From a checkpoint of a small transformer trained on Wikipedia: a variant of Adam for these matrices.
Each number is 50 + 10 x the weight over its row's rms, rounded and kept within 0 to 99. Layers, rows and columns count from 0. The size before them is the row's rms in percent of the matrix's.

# layer 6 MLP up, 1024x256, rms 0.0641, rows 371-477, columns 32-63
103:46 58 53 41 52 44 35 45 47 49 52 71 47 54 51 52 43 40 48 47 63 52 50 33 40 56 51 60 61 56 53 64
104:49 63 50 61 63 39 47 47 57 51 37 35 47 60 48 64 50 27 51 46 45 41 41 53 54 53 52 52 49 45 58 41
102:60 61 41 40 45 50 51 34 48 58 47 49 45 56 59 35 54 49 46 40 43 76 39 51 42 49 66 58 41 52 36 44
102:58 58 72 56 59 61 43 54 53 63 44 62 59 35 44 57 46 43 60 42 60 46 41 38 41 68 46 55 62 61 52 51
102:50 54 46 40 53 45 71 53 76 36 60 38 45 48 47 52 53 55 51 69 33 35 40 49 52 53 57 39 52 46 64 45
117:45 31 43 63 44 47 62 64 43 41 69 54 44 50 35 57 50 41 44 68 52 64 50 45 33 48 39 40 53 56 71 38
097:42 61 47 41 35 60 36 41 48 45 45 62 46 38 42 55 12 49 64 48 47 68 47 41 49 48 38 45 54 44 52 44
108:67 44 42 56 52 50 49 68 47 59 55 58 65 51 55 33 51 41 51 55 47 50 42 46 45 62 59 49 48 51 60 64
105:46 40 40 63 48 64 52 51 60 65 46 56 36 56 44 41 48 56 49 49 47 67 45 60 51 49 49 32 50 54 55 41
102:58 37 48 47 45 43 38 27 44 63 66 55 43 66 56 44 54 55 57 51 46 37 50 55 29 46 49 48 32 34 63 51
079:48 42 48 44 49 55 45 32 48 40 47 61 53 32 50 49 56 47 70 46 47 39 43 57 57 52 46 58 46 59 62 38
094:75 45 47 42 59 43 43 44 56 59 35 72 44 61 48 43 58 54 49 69 43 38 35 48 40 74 61 36 53 55 57 38
104:51 48 35 31 46 41 52 46 43 46 55 44 40 43 56 53 42 43 48 53 57 32 67 39 46 48 55 62 53 43 58 35
107:55 55 39 63 54 54 63 44 48 52 72 45 30 55 56 63 39 57 67 46 60 54 58 45 46 37 57 40 62 35 45 52
102:65 45 73 67 51 42 53 53 51 67 57 41 44 39 71 44 25 60 61 46 59 55 42 43 44 45 53 44 42 62 75 49
091:38 48 62 40 53 53 64 61 43 66 51 53 39 51 52 52 46 37 54 63 76 32 50 39 59 40 48 57 44 48 69 50
087:59 54 67 56 50 48 68 43 45 62 48 69 36 49 53 36 49 52 42 49 24 55 45 49 52 55 47 57 54 52 51 47
113:49 31 35 50 50 42 48 67 57 40 57 60 49 50 49 36 35 51 58 58 53 22 42 42 49 72 50 50 46 70 46 47
098:75 43 55 48 52 49 59 63 70 47 42 60 33 62 41 55 39 46 52 50 42 44 56 41 37 41 47 48 55 49 47 51
107:46 45 46 61 42 46 54 28 48 60 71 57 47 52 60 41 33 49 40 64 41 44 42 56 57 57 46 40 58 53 66 44
114:46 55 37 61 47 49 49 34 48 57 52 38 30 50 44 46 59 43 47 49 54 48 67 51 52 51 47 50 72 64 45 38
110:55 45 39 49 43 56 25 16 48 56 47 30 53 54 56 56 52 46 52 53 50 42 57 49 50 47 60 48 61 58 56 62
097:41 56 54 49 65 56 50 64 70 42 42 60 60 51 50 58 39 40 65 39 47 58 55 44 59 44 34 42 49 50 55 40
102:57 41 42 45 36 36 59 47 53 55 52 33 51 61 54 53 46 58 62 67 52 59 50 52 63 39 38 51 72 59 53 42
090:51 39 58 59 47 44 45 41 43 52 55 72 45 60 47 63 48 39 44 56 53 51 65 49 30 60 44 34 57 49 42 53
086:47 46 58 38 48 63 35 51 45 44 50 38 52 40 53 57 33 59 59 42 60 52 44 49 40 53 61 40 58 52 50 47
081:47 38 65 46 54 44 53 48 47 47 53 47 59 49 44 45 40 29 40 57 53 37 59 48 42 39 45 59 67 57 32 40
124:51 48 67 51 56 39 49 48 55 53 64 37 45 51 36 57 45 52 50 62 59 27 49 62 60 35 46 55 40 57 59 36
081:51 46 58 48 47 46 44 46 54 48 65 34 26 58 41 63 37 52 57 52 50 61 68 62 41 38 57 63 38 62 51 64
103:56 45 51 67 62 39 45 59 47 40 59 46 57 45 60 42 30 42 48 56 71 51 45 52 59 69 50 45 53 48 50 37
118:37 60 29 52 34 72 36 37 60 50 58 39 54 52 59 45 41 47 48 60 40 29 55 45 59 54 46 50 39 56 46 45
100:42 54 61 57 54 42 19 49 46 52 50 52 47 46 54 55 42 59 48 63 44 49 52 51 58 50 48 62 61 53 61 44
101:45 49 41 61 44 58 55 59 45 42 54 56 61 53 52 70 42 48 48 49 42 47 48 42 38 59 59 50 56 53 46 61
110:47 49 45 51 45 46 44 46 70 51 47 49 44 40 75 30 39 43 70 41 44 65 34 46 81 43 36 64 68 54 43 42
097:53 58 42 46 53 47 48 60 57 61 60 46 38 42 58 42 52 19 35 53 35 16 53 37 33 60 51 56 64 53 54 37
095:59 45 52 57 46 27 68 51 41 52 57 40 46 71 64 51 53 54 49 53 51 44 57 54 53 39 47 60 48 58 49 35
112:46 54 38 56 47 56 60 57 53 45 61 34 58 53 40 58 43 59 49 63 39 47 52 51 62 50 58 50 51 58 48 54
107:57 53 40 80 54 51 50 60 52 48 52 55 43 54 60 48 37 59 46 60 50 32 56 63 45 73 67 44 44 63 48 45
096:50 57 42 44 46 49 65 44 24 44 52 47 50 54 47 32 47 53 34 50 63 48 52 37 30 65 54 32 41 38 62 54
106:63 43 50 51 47 33 30 44 76 56 46 48 52 73 50 58 51 64 51 40 52 46 29 60 71 52 40 57 27 52 51 51
110:51 40 38 41 46 45 38 51 49 40 52 46 50 70 49 43 49 51 41 42 33 53 54 37 52 50 38 60 36 53 50 44
103:56 45 57 41 47 51 53 53 52 49 40 56 51 58 40 51 53 19 53 49 50 53 38 30 61 55 53 44 52 52 50 52
097:67 50 55 54 55 45 29 45 28 34 44 59 48 43 43 44 39 48 62 40 63 39 53 50 41 43 43 45 57 53 65 47
110:62 53 45 57 45 39 32 52 61 45 66 57 48 47 48 41 41 61 42 75 57 52 41 32 25 45 41 49 69 40 70 32
101:67 42 43 44 52 40 40 42 46 71 37 50 41 74 77 34 50 46 48 68 40 54 48 39 45 47 42 52 81 37 42 50
090:42 24 56 49 52 38 49 35 47 50 50 63 37 40 37 49 45 45 61 73 43 45 64 55 26 47 58 28 41 43 33 42
085:55 24 57 52 52 60 55 52 60 66 54 53 51 74 55 63 46 45 45 47 44 62 55 54 54 47 53 61 46 54 47 49
087:40 58 44 72 57 36 40 52 48 54 53 36 47 55 47 52 46 35 54 54 59 35 59 26 56 57 38 52 63 40 49 47
109:37 47 31 56 41 49 22 47 52 36 47 46 41 44 44 63 55 40 55 56 39 73 59 57 44 48 47 54 62 49 35 60
104:51 57 61 59 51 51 63 48 58 43 47 52 42 63 78 77 46 55 54 45 47 61 41 51 28 65 56 48 42 60 56 47
085:51 49 68 47 61 41 34 49 49 44 50 45 43 28 49 49 45 49 62 70 48 51 44 48 30 58 54 31 47 38 37 40
104:52 45 44 45 46 44 50 52 61 58 44 62 55 50 77 61 38 51 59 46 60 65 59 56 47 44 48 46 47 38 61 63
111:58 49 48 69 34 50 51 41 79 61 68 43 39 36 50 64 46 46 50 51 47 42 44 49 63 59 53 41 56 69 55 22
095:50 51 49 49 53 35 39 61 49 40 67 40 45 54 58 66 52 24 41 43 27 43 61 52 44 39 51 45 50 61 49 40
092:35 45 76 61 48 54 55 63 36 50 48 50 42 71 31 63 40 30 46 54 56 43 48 48 32 61 36 62 40 56 56 39
116:50 39 74 53 54 43 48 61 56 52 36 58 45 47 50 42 39 42 50 45 50 43 60 53 46 62 28 53 72 65 43 46
119:55 53 68 55 53 48 64 33 54 46 73 59 58 47 51 53 42 54 52 45 65 38 35 36 54 59 41 58 51 33 72 48
114:47 50 63 47 51 46 55 57 58 48 54 41 53 35 56 55 37 38 45 59 56 58 57 42 55 52 56 70 48 41 49 39
103:64 39 61 48 47 37 47 47 61 67 50 66 50 55 31 48 32 48 55 62 58 45 42 38 51 50 42 58 46 69 59 55
121:53 56 49 57 45 49 57 36 50 63 77 53 42 54 70 38 45 56 54 54 52 43 32 29 42 52 32 33 51 40 57 43
100:41 50 44 62 53 46 43 69 40 47 49 38 53 53 61 64 43 48 46 48 64 45 42 63 57 53 52 41 61 61 47 47
110:49 42 61 54 54 51 60 28 45 60 48 57 34 50 57 46 44 39 59 60 43 60 54 47 49 69 49 52 66 57 35 41
099:48 51 52 65 57 50 46 36 52 51 54 52 43 45 58 43 58 54 37 43 36 44 59 58 42 65 42 62 34 63 37 42
113:37 56 57 79 48 35 18 58 47 56 47 53 46 55 64 58 47 50 54 48 58 38 60 51 54 47 47 40 58 62 39 44
087:52 44 61 41 43 31 50 29 59 58 38 48 58 62 62 34 53 33 51 32 47 50 60 51 45 74 31 44 50 41 49 54
093:45 49 56 66 42 39 39 57 51 62 51 59 39 53 44 41 61 28 45 41 52 46 55 54 53 58 42 53 68 62 36 28
096:38 51 58 28 54 48 51 45 51 55 43 48 41 66 44 52 49 37 53 43 51 58 51 74 52 54 53 43 53 62 59 40
105:41 49 33 53 38 41 57 58 44 45 62 51 29 70 40 50 58 37 54 53 65 36 45 54 37 49 53 35 53 39 43 45
117:45 56 39 57 35 38 19 52 47 47 56 29 48 62 65 56 48 44 46 68 40 50 47 44 56 52 29 53 69 60 37 55
068:51 44 52 57 50 55 51 48 55 54 63 59 62 41 55 60 57 58 43 46 59 63 52 37 56 44 41 46 40 37 57 56
092:56 50 20 59 57 44 52 36 58 44 50 40 48 48 60 54 47 51 36 64 60 28 43 46 54 59 32 34 69 44 63 47
108:73 58 39 63 52 52 48 64 43 56 45 36 47 47 50 39 58 47 55 73 42 42 42 54 57 62 45 58 49 64 56 31
106:54 51 45 38 51 28 59 54 48 40 39 54 45 50 44 58 55 50 53 69 38 39 46 30 33 54 36 42 62 47 58 41
101:57 45 60 34 60 47 42 48 65 51 75 46 38 54 40 39 40 52 64 43 32 44 34 52 49 39 61 38 48 62 43 51
090:38 58 59 47 46 36 34 31 42 43 49 51 57 43 46 81 41 52 35 57 45 59 58 59 53 61 16 48 37 50 45 50
112:62 52 41 71 54 50 38 45 59 66 61 51 50 63 42 46 47 42 50 67 51 30 42 39 30 59 51 44 62 56 60 37
107:46 47 66 56 34 71 28 53 46 64 46 48 46 64 35 38 52 48 52 44 33 40 60 51 55 45 45 59 59 63 51 39
099:49 51 52 66 33 36 46 38 52 72 52 50 54 51 63 55 50 36 36 72 35 74 42 55 46 56 49 57 51 61 50 43
085:41 41 55 45 37 49 50 52 59 66 53 63 56 55 76 38 13 62 43 48 54 48 51 67 50 56 45 52 59 51 53 50
101:46 50 40 60 53 60 39 38 53 44 51 37 47 48 41 49 44 40 74 45 54 45 36 54 52 40 61 53 38 41 67 51
113:63 27 55 50 52 51 51 34 46 41 65 64 46 38 49 61 28 45 59 70 47 39 49 57 61 58 48 36 43 69 67 34
082:42 63 36 40 52 53 64 57 51 52 59 35 50 37 44 43 50 39 51 37 57 35 36 54 66 58 69 52 45 50 57 49
107:40 48 43 55 53 40 34 67 56 59 44 44 43 64 41 41 37 45 43 53 45 33 41 59 56 52 36 45 72 51 71 42
096:58 46 53 52 41 77 32 42 28 45 47 40 41 42 61 51 39 31 55 37 32 43 60 47 43 42 45 21 55 50 63 44
112:54 36 59 46 44 46 37 28 49 49 41 34 40 56 56 36 37 27 57 47 37 52 48 35 48 47 34 33 45 41 45 49
120:49 50 50 45 54 39 55 42 46 51 55 56 58 47 61 53 47 38 45 73 53 45 57 34 64 47 29 53 54 62 49 43
106:36 39 52 46 50 54 45 33 52 57 36 60 44 55 49 56 47 52 69 47 67 61 34 59 30 40 60 42 54 39 52 45
087:34 36 47 47 43 37 37 59 42 58 65 48 41 63 50 47 43 54 39 47 38 57 70 59 49 70 51 47 41 45 42 41
118:53 45 47 49 37 52 54 53 58 61 59 49 36 65 44 51 52 29 47 52 52 41 48 56 43 42 37 41 56 62 66 29
095:56 39 33 50 51 53 60 54 61 55 50 62 31 69 45 49 35 49 60 53 51 39 52 57 48 41 47 43 76 45 58 55
098:41 54 50 45 43 53 40 38 68 55 71 36 38 49 48 50 37 38 45 55 47 40 53 47 55 48 36 41 47 33 41 43
094:62 33 61 49 50 49 45 44 30 59 40 60 48 38 40 66 46 40 67 52 50 49 55 57 26 45 39 25 44 40 59 43
096:59 38 58 50 49 36 52 46 65 51 41 30 55 39 51 54 53 55 67 63 55 50 51 50 32 53 45 61 42 48 49 55
092:49 49 47 53 47 37 48 64 45 48 42 69 35 50 63 46 56 33 72 61 37 53 70 50 56 40 54 50 52 49 45 54
093:43 63 38 46 45 51 46 43 45 37 49 41 56 62 48 75 54 50 44 43 54 48 53 44 54 46 32 60 50 57 52 55
101:50 45 48 49 50 44 64 47 48 60 67 59 45 46 41 40 46 17 47 51 54 51 42 65 39 46 42 32 60 70 71 60
081:29 48 47 39 46 43 49 67 50 44 51 49 42 70 53 39 40 34 64 54 30 59 46 44 45 33 48 34 63 42 31 29
102:33 45 35 61 35 50 47 47 48 56 49 50 46 45 59 39 50 18 53 44 60 51 48 34 50 44 65 59 43 58 41 46
100:44 38 41 36 43 68 47 37 54 47 58 37 24 58 37 50 26 33 47 36 45 48 60 69 53 50 43 58 61 63 31 46
100:50 37 56 43 53 26 39 41 50 71 49 59 46 48 78 52 56 37 69 52 46 51 49 47 43 51 44 42 51 34 46 40
119:27 70 48 28 54 61 49 28 42 55 57 46 59 54 46 37 50 38 41 56 48 43 53 45 73 47 43 54 53 54 50 52
090:49 39 36 48 55 63 17 44 52 47 54 46 49 37 42 47 53 44 47 72 55 46 61 49 29 48 59 41 54 56 61 55
112:53 49 51 60 51 51 48 39 52 59 51 41 42 49 41 54 56 44 64 50 59 41 41 21 36 57 48 52 50 64 37 52
097:54 52 45 46 60 48 48 43 62 58 45 67 43 44 62 62 45 55 68 57 63 65 34 55 34 31 62 42 69 57 57 42
104:52 31 38 72 51 45 63 51 62 52 58 64 46 42 72 59 48 45 43 62 25 55 61 50 43 52 43 58 48 65 51 37
098:44 43 39 59 36 63 33 55 54 45 67 32 25 50 56 56 55 40 42 63 38 24 47 55 34 41 49 56 53 34 40 48
107:48 38 55 47 46 53 59 56 52 59 65 58 55 50 27 57 55 37 46 66 49 40 64 43 30 52 38 52 71 63 54 38
# layer 6 MLP down (transposed), 1024x256, rms 0.0567, rows 371-477, columns 32-63
100:38 31 44 51 39 49 41 64 59 49 52 57 54 46 52 51 63 59 45 68 48 48 32 49 45 54 52 59 54 44 55 63
098:57 29 65 46 42 54 63 36 55 70 43 63 62 41 46 40 47 68 44 45 51 73 42 41 37 53 58 46 50 53 53 53
104:53 56 53 60 43 48 44 49 54 48 40 66 68 38 48 50 54 62 66 64 43 48 52 83 57 61 51 52 45 48 54 37
102:36 56 46 45 41 66 47 58 56 44 50 35 54 50 57 48 47 39 65 52 45 41 36 32 40 48 41 23 58 46 55 59
096:60 52 51 45 65 44 45 39 48 69 18 74 54 61 48 54 52 50 58 21 52 61 35 58 38 53 48 64 43 46 58 41
123:26 49 57 49 59 36 41 54 53 54 53 53 41 68 43 65 49 32 27 49 47 61 68 53 64 55 39 60 63 46 29 53
094:53 40 69 57 44 33 45 48 44 62 64 32 50 42 62 43 75 57 56 68 41 37 54 53 58 54 55 47 19 39 60 48
105:41 50 71 52 54 48 34 40 47 45 38 56 50 60 48 86 62 51 56 46 57 56 47 51 52 44 37 45 54 38 43 38
102:44 54 34 57 42 62 54 61 38 46 50 46 55 46 36 35 69 50 62 69 72 39 41 53 46 52 66 47 41 54 68 40
100:41 42 59 54 48 30 50 69 34 63 34 55 55 53 56 46 60 37 43 39 42 46 36 67 49 58 41 50 38 39 54 44
084:49 66 29 55 51 55 47 47 59 28 73 55 51 49 52 56 57 34 42 47 52 40 47 39 41 53 60 46 58 50 55 50
095:52 41 40 37 47 44 40 58 37 46 71 52 59 44 52 54 45 58 53 48 61 58 49 51 58 44 55 52 33 34 61 63
096:56 62 38 45 62 37 46 64 47 55 67 43 45 51 63 25 49 48 40 49 40 67 49 59 52 45 45 49 57 50 56 43
109:51 55 37 55 62 43 44 21 43 43 45 58 34 50 67 56 46 44 28 65 64 48 57 47 44 49 62 58 31 36 29 52
099:65 63 54 43 47 53 49 47 43 41 57 50 39 52 50 58 62 63 62 40 65 58 72 63 56 52 50 63 53 44 39 70
088:49 39 53 65 62 47 47 45 64 40 51 53 50 49 66 28 51 44 57 31 52 57 33 54 70 46 57 32 50 37 38 52
091:53 60 56 46 50 48 52 50 42 44 63 43 59 40 57 47 57 36 53 49 60 47 52 47 53 66 39 42 44 64 63 57
124:72 44 42 57 57 53 55 46 46 67 42 54 63 69 59 56 52 49 58 35 50 41 50 64 14 45 42 33 49 47 64 51
103:62 40 40 48 56 44 60 53 65 41 58 44 46 43 53 46 49 45 53 40 60 57 38 45 40 56 65 31 48 55 48 61
098:40 64 44 51 49 36 48 70 37 42 42 41 55 44 44 53 50 45 42 50 48 50 36 53 66 40 48 53 43 73 46 62
113:56 45 42 40 72 42 45 51 58 63 64 41 40 54 53 36 36 51 45 56 44 66 48 52 37 42 38 53 52 26 50 50
113:44 44 34 43 37 52 59 59 57 61 44 47 50 53 49 45 50 56 49 66 57 52 56 39 52 52 64 34 46 44 43 46
097:38 45 68 35 40 71 41 31 59 52 45 48 51 35 42 39 48 65 54 44 42 62 33 63 47 43 49 43 68 45 58 50
105:56 56 39 47 37 56 32 42 42 60 52 69 51 65 51 42 61 57 44 50 63 48 57 43 57 56 51 55 52 47 51 51
089:40 58 43 53 56 33 57 57 48 60 38 53 45 46 61 65 47 65 48 47 46 53 35 62 37 29 66 44 57 49 50 60
088:60 65 60 41 49 45 70 31 50 55 44 53 45 37 52 43 52 56 38 38 43 46 50 45 48 41 25 72 51 58 55 46
083:55 62 47 44 47 65 47 44 41 47 43 52 52 48 60 51 49 48 45 32 52 66 56 68 63 61 51 41 50 46 50 49
131:35 53 53 42 46 56 45 41 40 49 48 43 45 55 58 56 49 40 37 45 46 51 51 47 51 52 61 48 52 66 49 39
085:45 60 40 61 53 53 55 56 51 54 51 53 54 42 36 33 72 47 45 26 47 23 46 46 61 55 26 50 41 65 56 40
102:55 47 54 48 48 38 62 43 54 60 49 44 59 57 42 55 62 58 48 33 40 44 41 73 57 46 68 53 46 61 66 44
123:53 52 55 36 51 76 53 36 42 47 44 45 47 50 41 43 65 59 54 58 47 74 59 56 47 39 54 42 44 55 65 52
089:39 53 50 48 51 55 53 58 50 53 63 36 52 47 47 51 29 35 37 53 51 40 38 47 47 50 34 44 49 58 49 61
097:54 45 58 40 60 33 43 31 50 49 60 50 59 75 60 48 67 57 46 51 57 35 42 60 49 39 46 48 51 47 42 51
121:52 49 30 45 55 22 51 52 49 58 42 43 55 59 47 37 46 56 26 56 57 42 50 68 52 50 55 61 44 47 57 57
095:45 59 40 55 56 55 38 67 44 36 60 45 57 50 51 28 54 70 64 29 64 60 64 44 54 52 52 60 34 50 55 43
085:59 53 53 43 41 50 50 59 39 53 54 48 38 69 48 35 78 61 35 47 62 55 37 53 45 50 57 46 39 54 45 65
112:49 48 51 46 65 63 46 47 36 72 53 47 40 60 48 38 40 55 40 46 58 63 49 53 36 25 52 61 65 42 70 54
105:41 62 41 63 59 60 51 44 51 54 55 62 56 50 53 52 69 46 52 37 57 66 65 51 40 44 65 43 53 53 48 40
090:54 32 45 34 51 48 30 51 39 55 48 57 51 47 56 54 47 57 67 52 52 57 56 37 58 43 54 38 54 65 55 26
100:46 33 57 47 61 38 61 52 47 51 48 58 51 38 44 71 50 58 49 51 64 42 45 30 51 55 47 48 56 59 77 48
114:59 59 23 56 50 41 70 52 58 55 20 58 58 49 43 49 57 30 53 44 54 42 51 45 42 26 58 48 56 45 42 41
093:48 45 58 45 45 62 48 50 31 47 50 50 50 42 53 46 90 54 45 40 59 47 58 44 55 45 56 67 63 81 62 62
100:40 38 43 60 39 61 62 48 63 41 44 39 63 67 67 18 52 34 55 47 45 56 54 44 57 48 56 48 56 53 44 53
116:56 35 47 40 65 51 59 71 50 44 49 31 64 50 56 45 47 46 52 49 53 50 53 41 56 36 51 38 46 36 52 62
101:35 52 54 35 60 41 37 22 35 50 47 53 57 29 51 69 28 46 58 48 47 53 32 45 55 63 56 56 47 40 54 65
097:58 49 61 64 59 63 46 62 60 55 48 56 65 55 66 32 37 49 51 54 46 58 37 48 37 59 65 50 58 52 63 60
092:28 56 41 42 58 46 43 43 57 48 56 60 52 50 48 58 65 35 57 51 43 55 46 52 49 51 46 58 48 75 47 43
096:40 50 38 51 64 57 47 52 46 61 60 52 43 61 56 51 72 55 51 41 45 42 47 48 52 62 50 49 49 45 37 57
111:32 60 43 34 42 63 63 63 70 69 52 67 61 60 60 58 56 56 58 40 57 71 38 52 50 58 40 45 52 69 44 60
104:47 40 42 36 43 55 45 53 48 42 46 56 60 45 63 54 48 51 46 55 63 40 41 50 52 55 49 71 59 63 48 49
089:48 36 48 60 58 48 41 54 58 32 39 55 59 50 63 42 50 56 46 39 46 59 60 47 65 51 49 52 45 43 41 56
100:41 45 36 37 54 59 34 68 37 54 72 41 56 49 55 24 50 41 63 74 73 44 41 46 53 47 59 34 52 42 40 67
107:51 49 38 44 52 46 53 46 48 53 55 59 54 52 53 57 58 50 71 47 56 50 50 49 45 54 45 65 55 54 50 42
096:59 43 67 33 28 53 54 47 40 57 34 50 44 62 46 55 66 68 51 48 61 49 42 46 50 49 37 70 44 41 61 63
086:64 60 38 51 54 38 45 26 51 45 57 55 44 45 51 43 31 69 60 58 58 70 57 45 50 47 44 52 41 42 42 54
113:36 51 40 42 60 45 40 45 61 58 50 52 46 50 38 55 54 57 43 56 48 29 62 66 59 73 53 57 59 47 45 51
118:65 45 42 52 50 63 58 54 58 49 41 63 46 48 40 66 33 53 46 67 56 61 54 42 50 56 46 40 43 42 57 50
110:59 79 45 52 43 62 47 52 33 40 50 55 56 53 33 48 58 40 36 63 55 58 63 35 57 48 43 65 42 46 43 58
097:41 49 62 30 44 58 54 66 40 38 38 52 51 44 44 59 61 53 41 59 55 46 38 36 45 47 57 65 44 56 38 40
136:51 76 47 52 43 46 52 55 39 46 74 50 67 46 46 60 48 58 36 49 59 36 46 50 55 67 51 48 53 56 34 45
107:73 49 47 59 46 45 57 66 58 59 39 72 56 53 53 57 36 47 58 41 59 48 51 54 53 53 51 57 36 52 55 60
114:36 47 23 26 60 39 37 42 53 58 45 46 41 54 41 58 63 43 53 48 36 59 37 29 48 62 41 68 44 57 45 72
093:44 68 58 43 46 53 54 34 56 65 47 51 42 37 47 75 52 63 42 50 41 36 43 60 63 55 52 43 48 46 47 54
131:57 50 21 54 62 48 36 49 51 75 27 59 63 55 51 38 50 56 72 32 43 43 46 57 50 54 64 51 48 39 63 45
096:45 50 59 56 49 43 63 58 50 39 60 43 53 54 42 32 49 52 43 42 46 31 48 56 56 35 63 51 46 57 46 47
080:44 64 51 53 54 40 52 48 36 66 52 53 38 71 45 43 99 57 40 41 47 45 45 44 54 46 55 46 59 58 52 62
093:46 65 43 51 65 55 52 41 37 55 42 59 45 41 56 43 55 52 49 47 52 56 42 45 64 54 62 60 52 29 46 64
105:47 39 47 22 47 60 74 49 39 51 37 60 52 41 50 57 64 54 49 39 40 63 52 32 40 64 70 34 54 31 61 46
117:37 42 49 27 34 64 48 64 45 49 53 45 56 63 70 38 53 49 42 49 61 35 64 38 60 44 58 50 50 49 32 51
078:51 56 44 58 57 50 47 69 61 54 76 50 62 32 58 46 43 48 38 50 46 53 53 57 22 56 49 56 53 39 46 37
092:45 44 56 68 34 61 41 47 44 46 42 46 50 65 57 66 44 69 44 66 58 52 59 50 30 49 53 50 60 51 67 55
099:67 51 50 53 66 35 52 38 41 41 60 55 50 55 51 35 39 61 58 39 70 39 30 48 60 61 49 48 51 53 47 56
096:55 54 53 51 44 50 53 39 57 36 58 44 52 44 52 46 55 44 38 50 64 73 42 45 57 35 62 47 57 44 45 69
103:67 35 50 49 60 50 58 50 59 57 39 42 40 43 65 63 44 46 67 40 40 47 25 39 58 55 37 57 40 27 50 40
090:56 41 48 61 49 42 43 38 49 34 47 51 59 60 65 48 39 60 37 55 45 38 58 41 47 42 47 51 77 40 51 44
109:57 55 70 48 53 47 56 51 37 56 54 61 45 35 39 37 58 65 41 51 32 50 58 55 47 49 47 80 42 43 46 48
103:56 63 54 54 53 78 37 69 55 54 48 51 65 58 32 48 55 44 60 55 54 44 52 59 64 49 47 61 50 54 53 38
099:51 46 53 31 39 58 42 56 41 42 49 45 45 43 53 47 49 69 50 69 63 50 55 52 71 40 68 40 54 43 52 52
090:55 48 68 57 63 53 50 60 23 39 64 39 72 31 50 44 50 56 46 30 43 41 51 44 50 51 51 46 56 51 55 55
101:50 53 49 54 41 33 55 29 36 36 44 43 43 44 48 43 48 52 69 44 48 41 43 40 49 60 55 33 48 48 51 28
110:41 44 52 56 66 44 58 54 61 69 49 48 47 40 63 73 50 50 55 58 47 59 40 35 31 44 51 34 51 45 37 49
088:59 52 60 62 37 49 60 38 48 49 69 51 35 44 74 52 50 48 36 65 36 49 51 42 43 52 37 39 51 61 48 46
103:59 52 28 50 47 49 33 49 49 36 56 46 21 56 48 57 62 59 34 58 44 43 57 50 49 56 41 42 56 46 43 70
086:59 53 48 49 33 54 68 69 70 47 59 60 39 49 22 53 47 49 56 56 44 39 46 61 56 39 50 70 45 54 44 51
108:39 43 40 36 33 67 32 37 61 14 47 46 53 43 31 42 54 40 49 63 58 58 59 52 54 49 41 43 63 39 41 59
130:42 53 39 49 37 41 34 54 57 50 49 53 22 54 40 45 64 51 46 60 52 58 53 60 34 43 41 66 47 46 53 56
109:43 54 50 45 47 39 46 28 46 47 54 59 41 55 56 64 55 45 49 50 49 43 64 57 56 64 54 38 43 53 62 36
082:64 41 51 36 52 50 43 44 53 51 56 57 58 59 74 66 43 49 59 56 50 50 53 46 40 40 52 50 52 57 42 54
141:55 57 53 47 58 51 45 50 49 52 57 40 31 58 61 63 48 39 59 62 39 45 56 34 49 53 36 49 56 64 45 54
089:42 51 62 42 52 41 53 62 46 54 48 50 49 67 45 60 60 59 52 44 60 53 39 66 44 54 52 39 42 49 50 70
094:54 59 77 52 52 50 53 46 46 44 61 47 71 59 48 47 57 57 52 45 54 48 60 34 32 49 49 64 44 56 52 63
095:48 70 53 66 43 42 44 63 61 33 68 44 37 42 48 43 58 60 47 42 51 38 49 50 54 42 60 52 50 58 66 54
094:54 42 53 45 45 62 56 51 28 41 41 52 55 62 38 29 51 52 49 39 35 55 55 49 29 37 62 40 43 54 57 37
083:54 41 63 41 47 41 52 34 78 46 53 48 50 43 45 67 54 63 44 42 60 54 47 54 43 47 33 51 53 46 41 61
091:71 53 65 59 45 37 52 67 59 47 65 71 48 52 53 59 34 55 52 42 47 45 45 40 37 52 49 41 65 36 52 54
086:52 57 62 36 47 48 47 45 52 51 48 65 51 48 43 46 34 53 54 58 54 56 42 67 49 59 49 44 52 67 58 55
086:68 50 43 71 68 57 38 48 41 60 54 36 32 29 53 32 56 61 43 31 43 34 39 58 47 53 54 68 40 69 50 49
097:54 35 49 49 39 57 49 47 48 39 52 42 34 58 40 54 59 59 63 43 37 37 41 60 41 49 39 53 61 40 64 53
105:49 26 35 57 57 37 37 52 37 39 50 43 47 65 66 56 56 77 45 50 50 44 55 37 55 46 34 42 41 30 67 43
099:53 41 63 68 41 65 50 51 53 40 53 47 47 55 51 60 68 40 34 68 35 49 52 45 53 60 47 39 47 44 49 45
131:39 55 43 50 53 39 59 62 42 41 45 34 69 44 60 56 49 45 53 60 64 32 43 49 30 47 46 40 41 35 57 57
096:44 50 48 61 70 44 69 52 63 61 57 52 57 52 25 52 45 55 53 43 50 51 33 50 41 44 38 41 51 34 75 37
119:57 67 43 52 58 56 65 51 66 58 59 46 45 47 39 50 46 42 51 40 55 60 46 69 46 50 47 38 54 56 53 61
092:39 47 50 47 41 55 35 46 57 54 75 50 59 72 58 40 57 46 37 49 50 44 63 52 35 46 48 43 52 35 52 38
108:50 62 49 54 61 53 46 54 60 42 42 54 61 56 43 53 55 52 52 68 56 29 41 50 54 52 32 56 37 45 50 62
099:59 35 60 52 53 48 52 43 57 53 58 57 62 39 45 43 52 67 58 37 23 53 51 57 68 43 41 56 59 51 54 39
111:57 35 47 47 36 66 41 66 50 35 43 42 69 52 47 47 54 48 56 46 38 55 37 45 41 70 83 38 58 46 46 53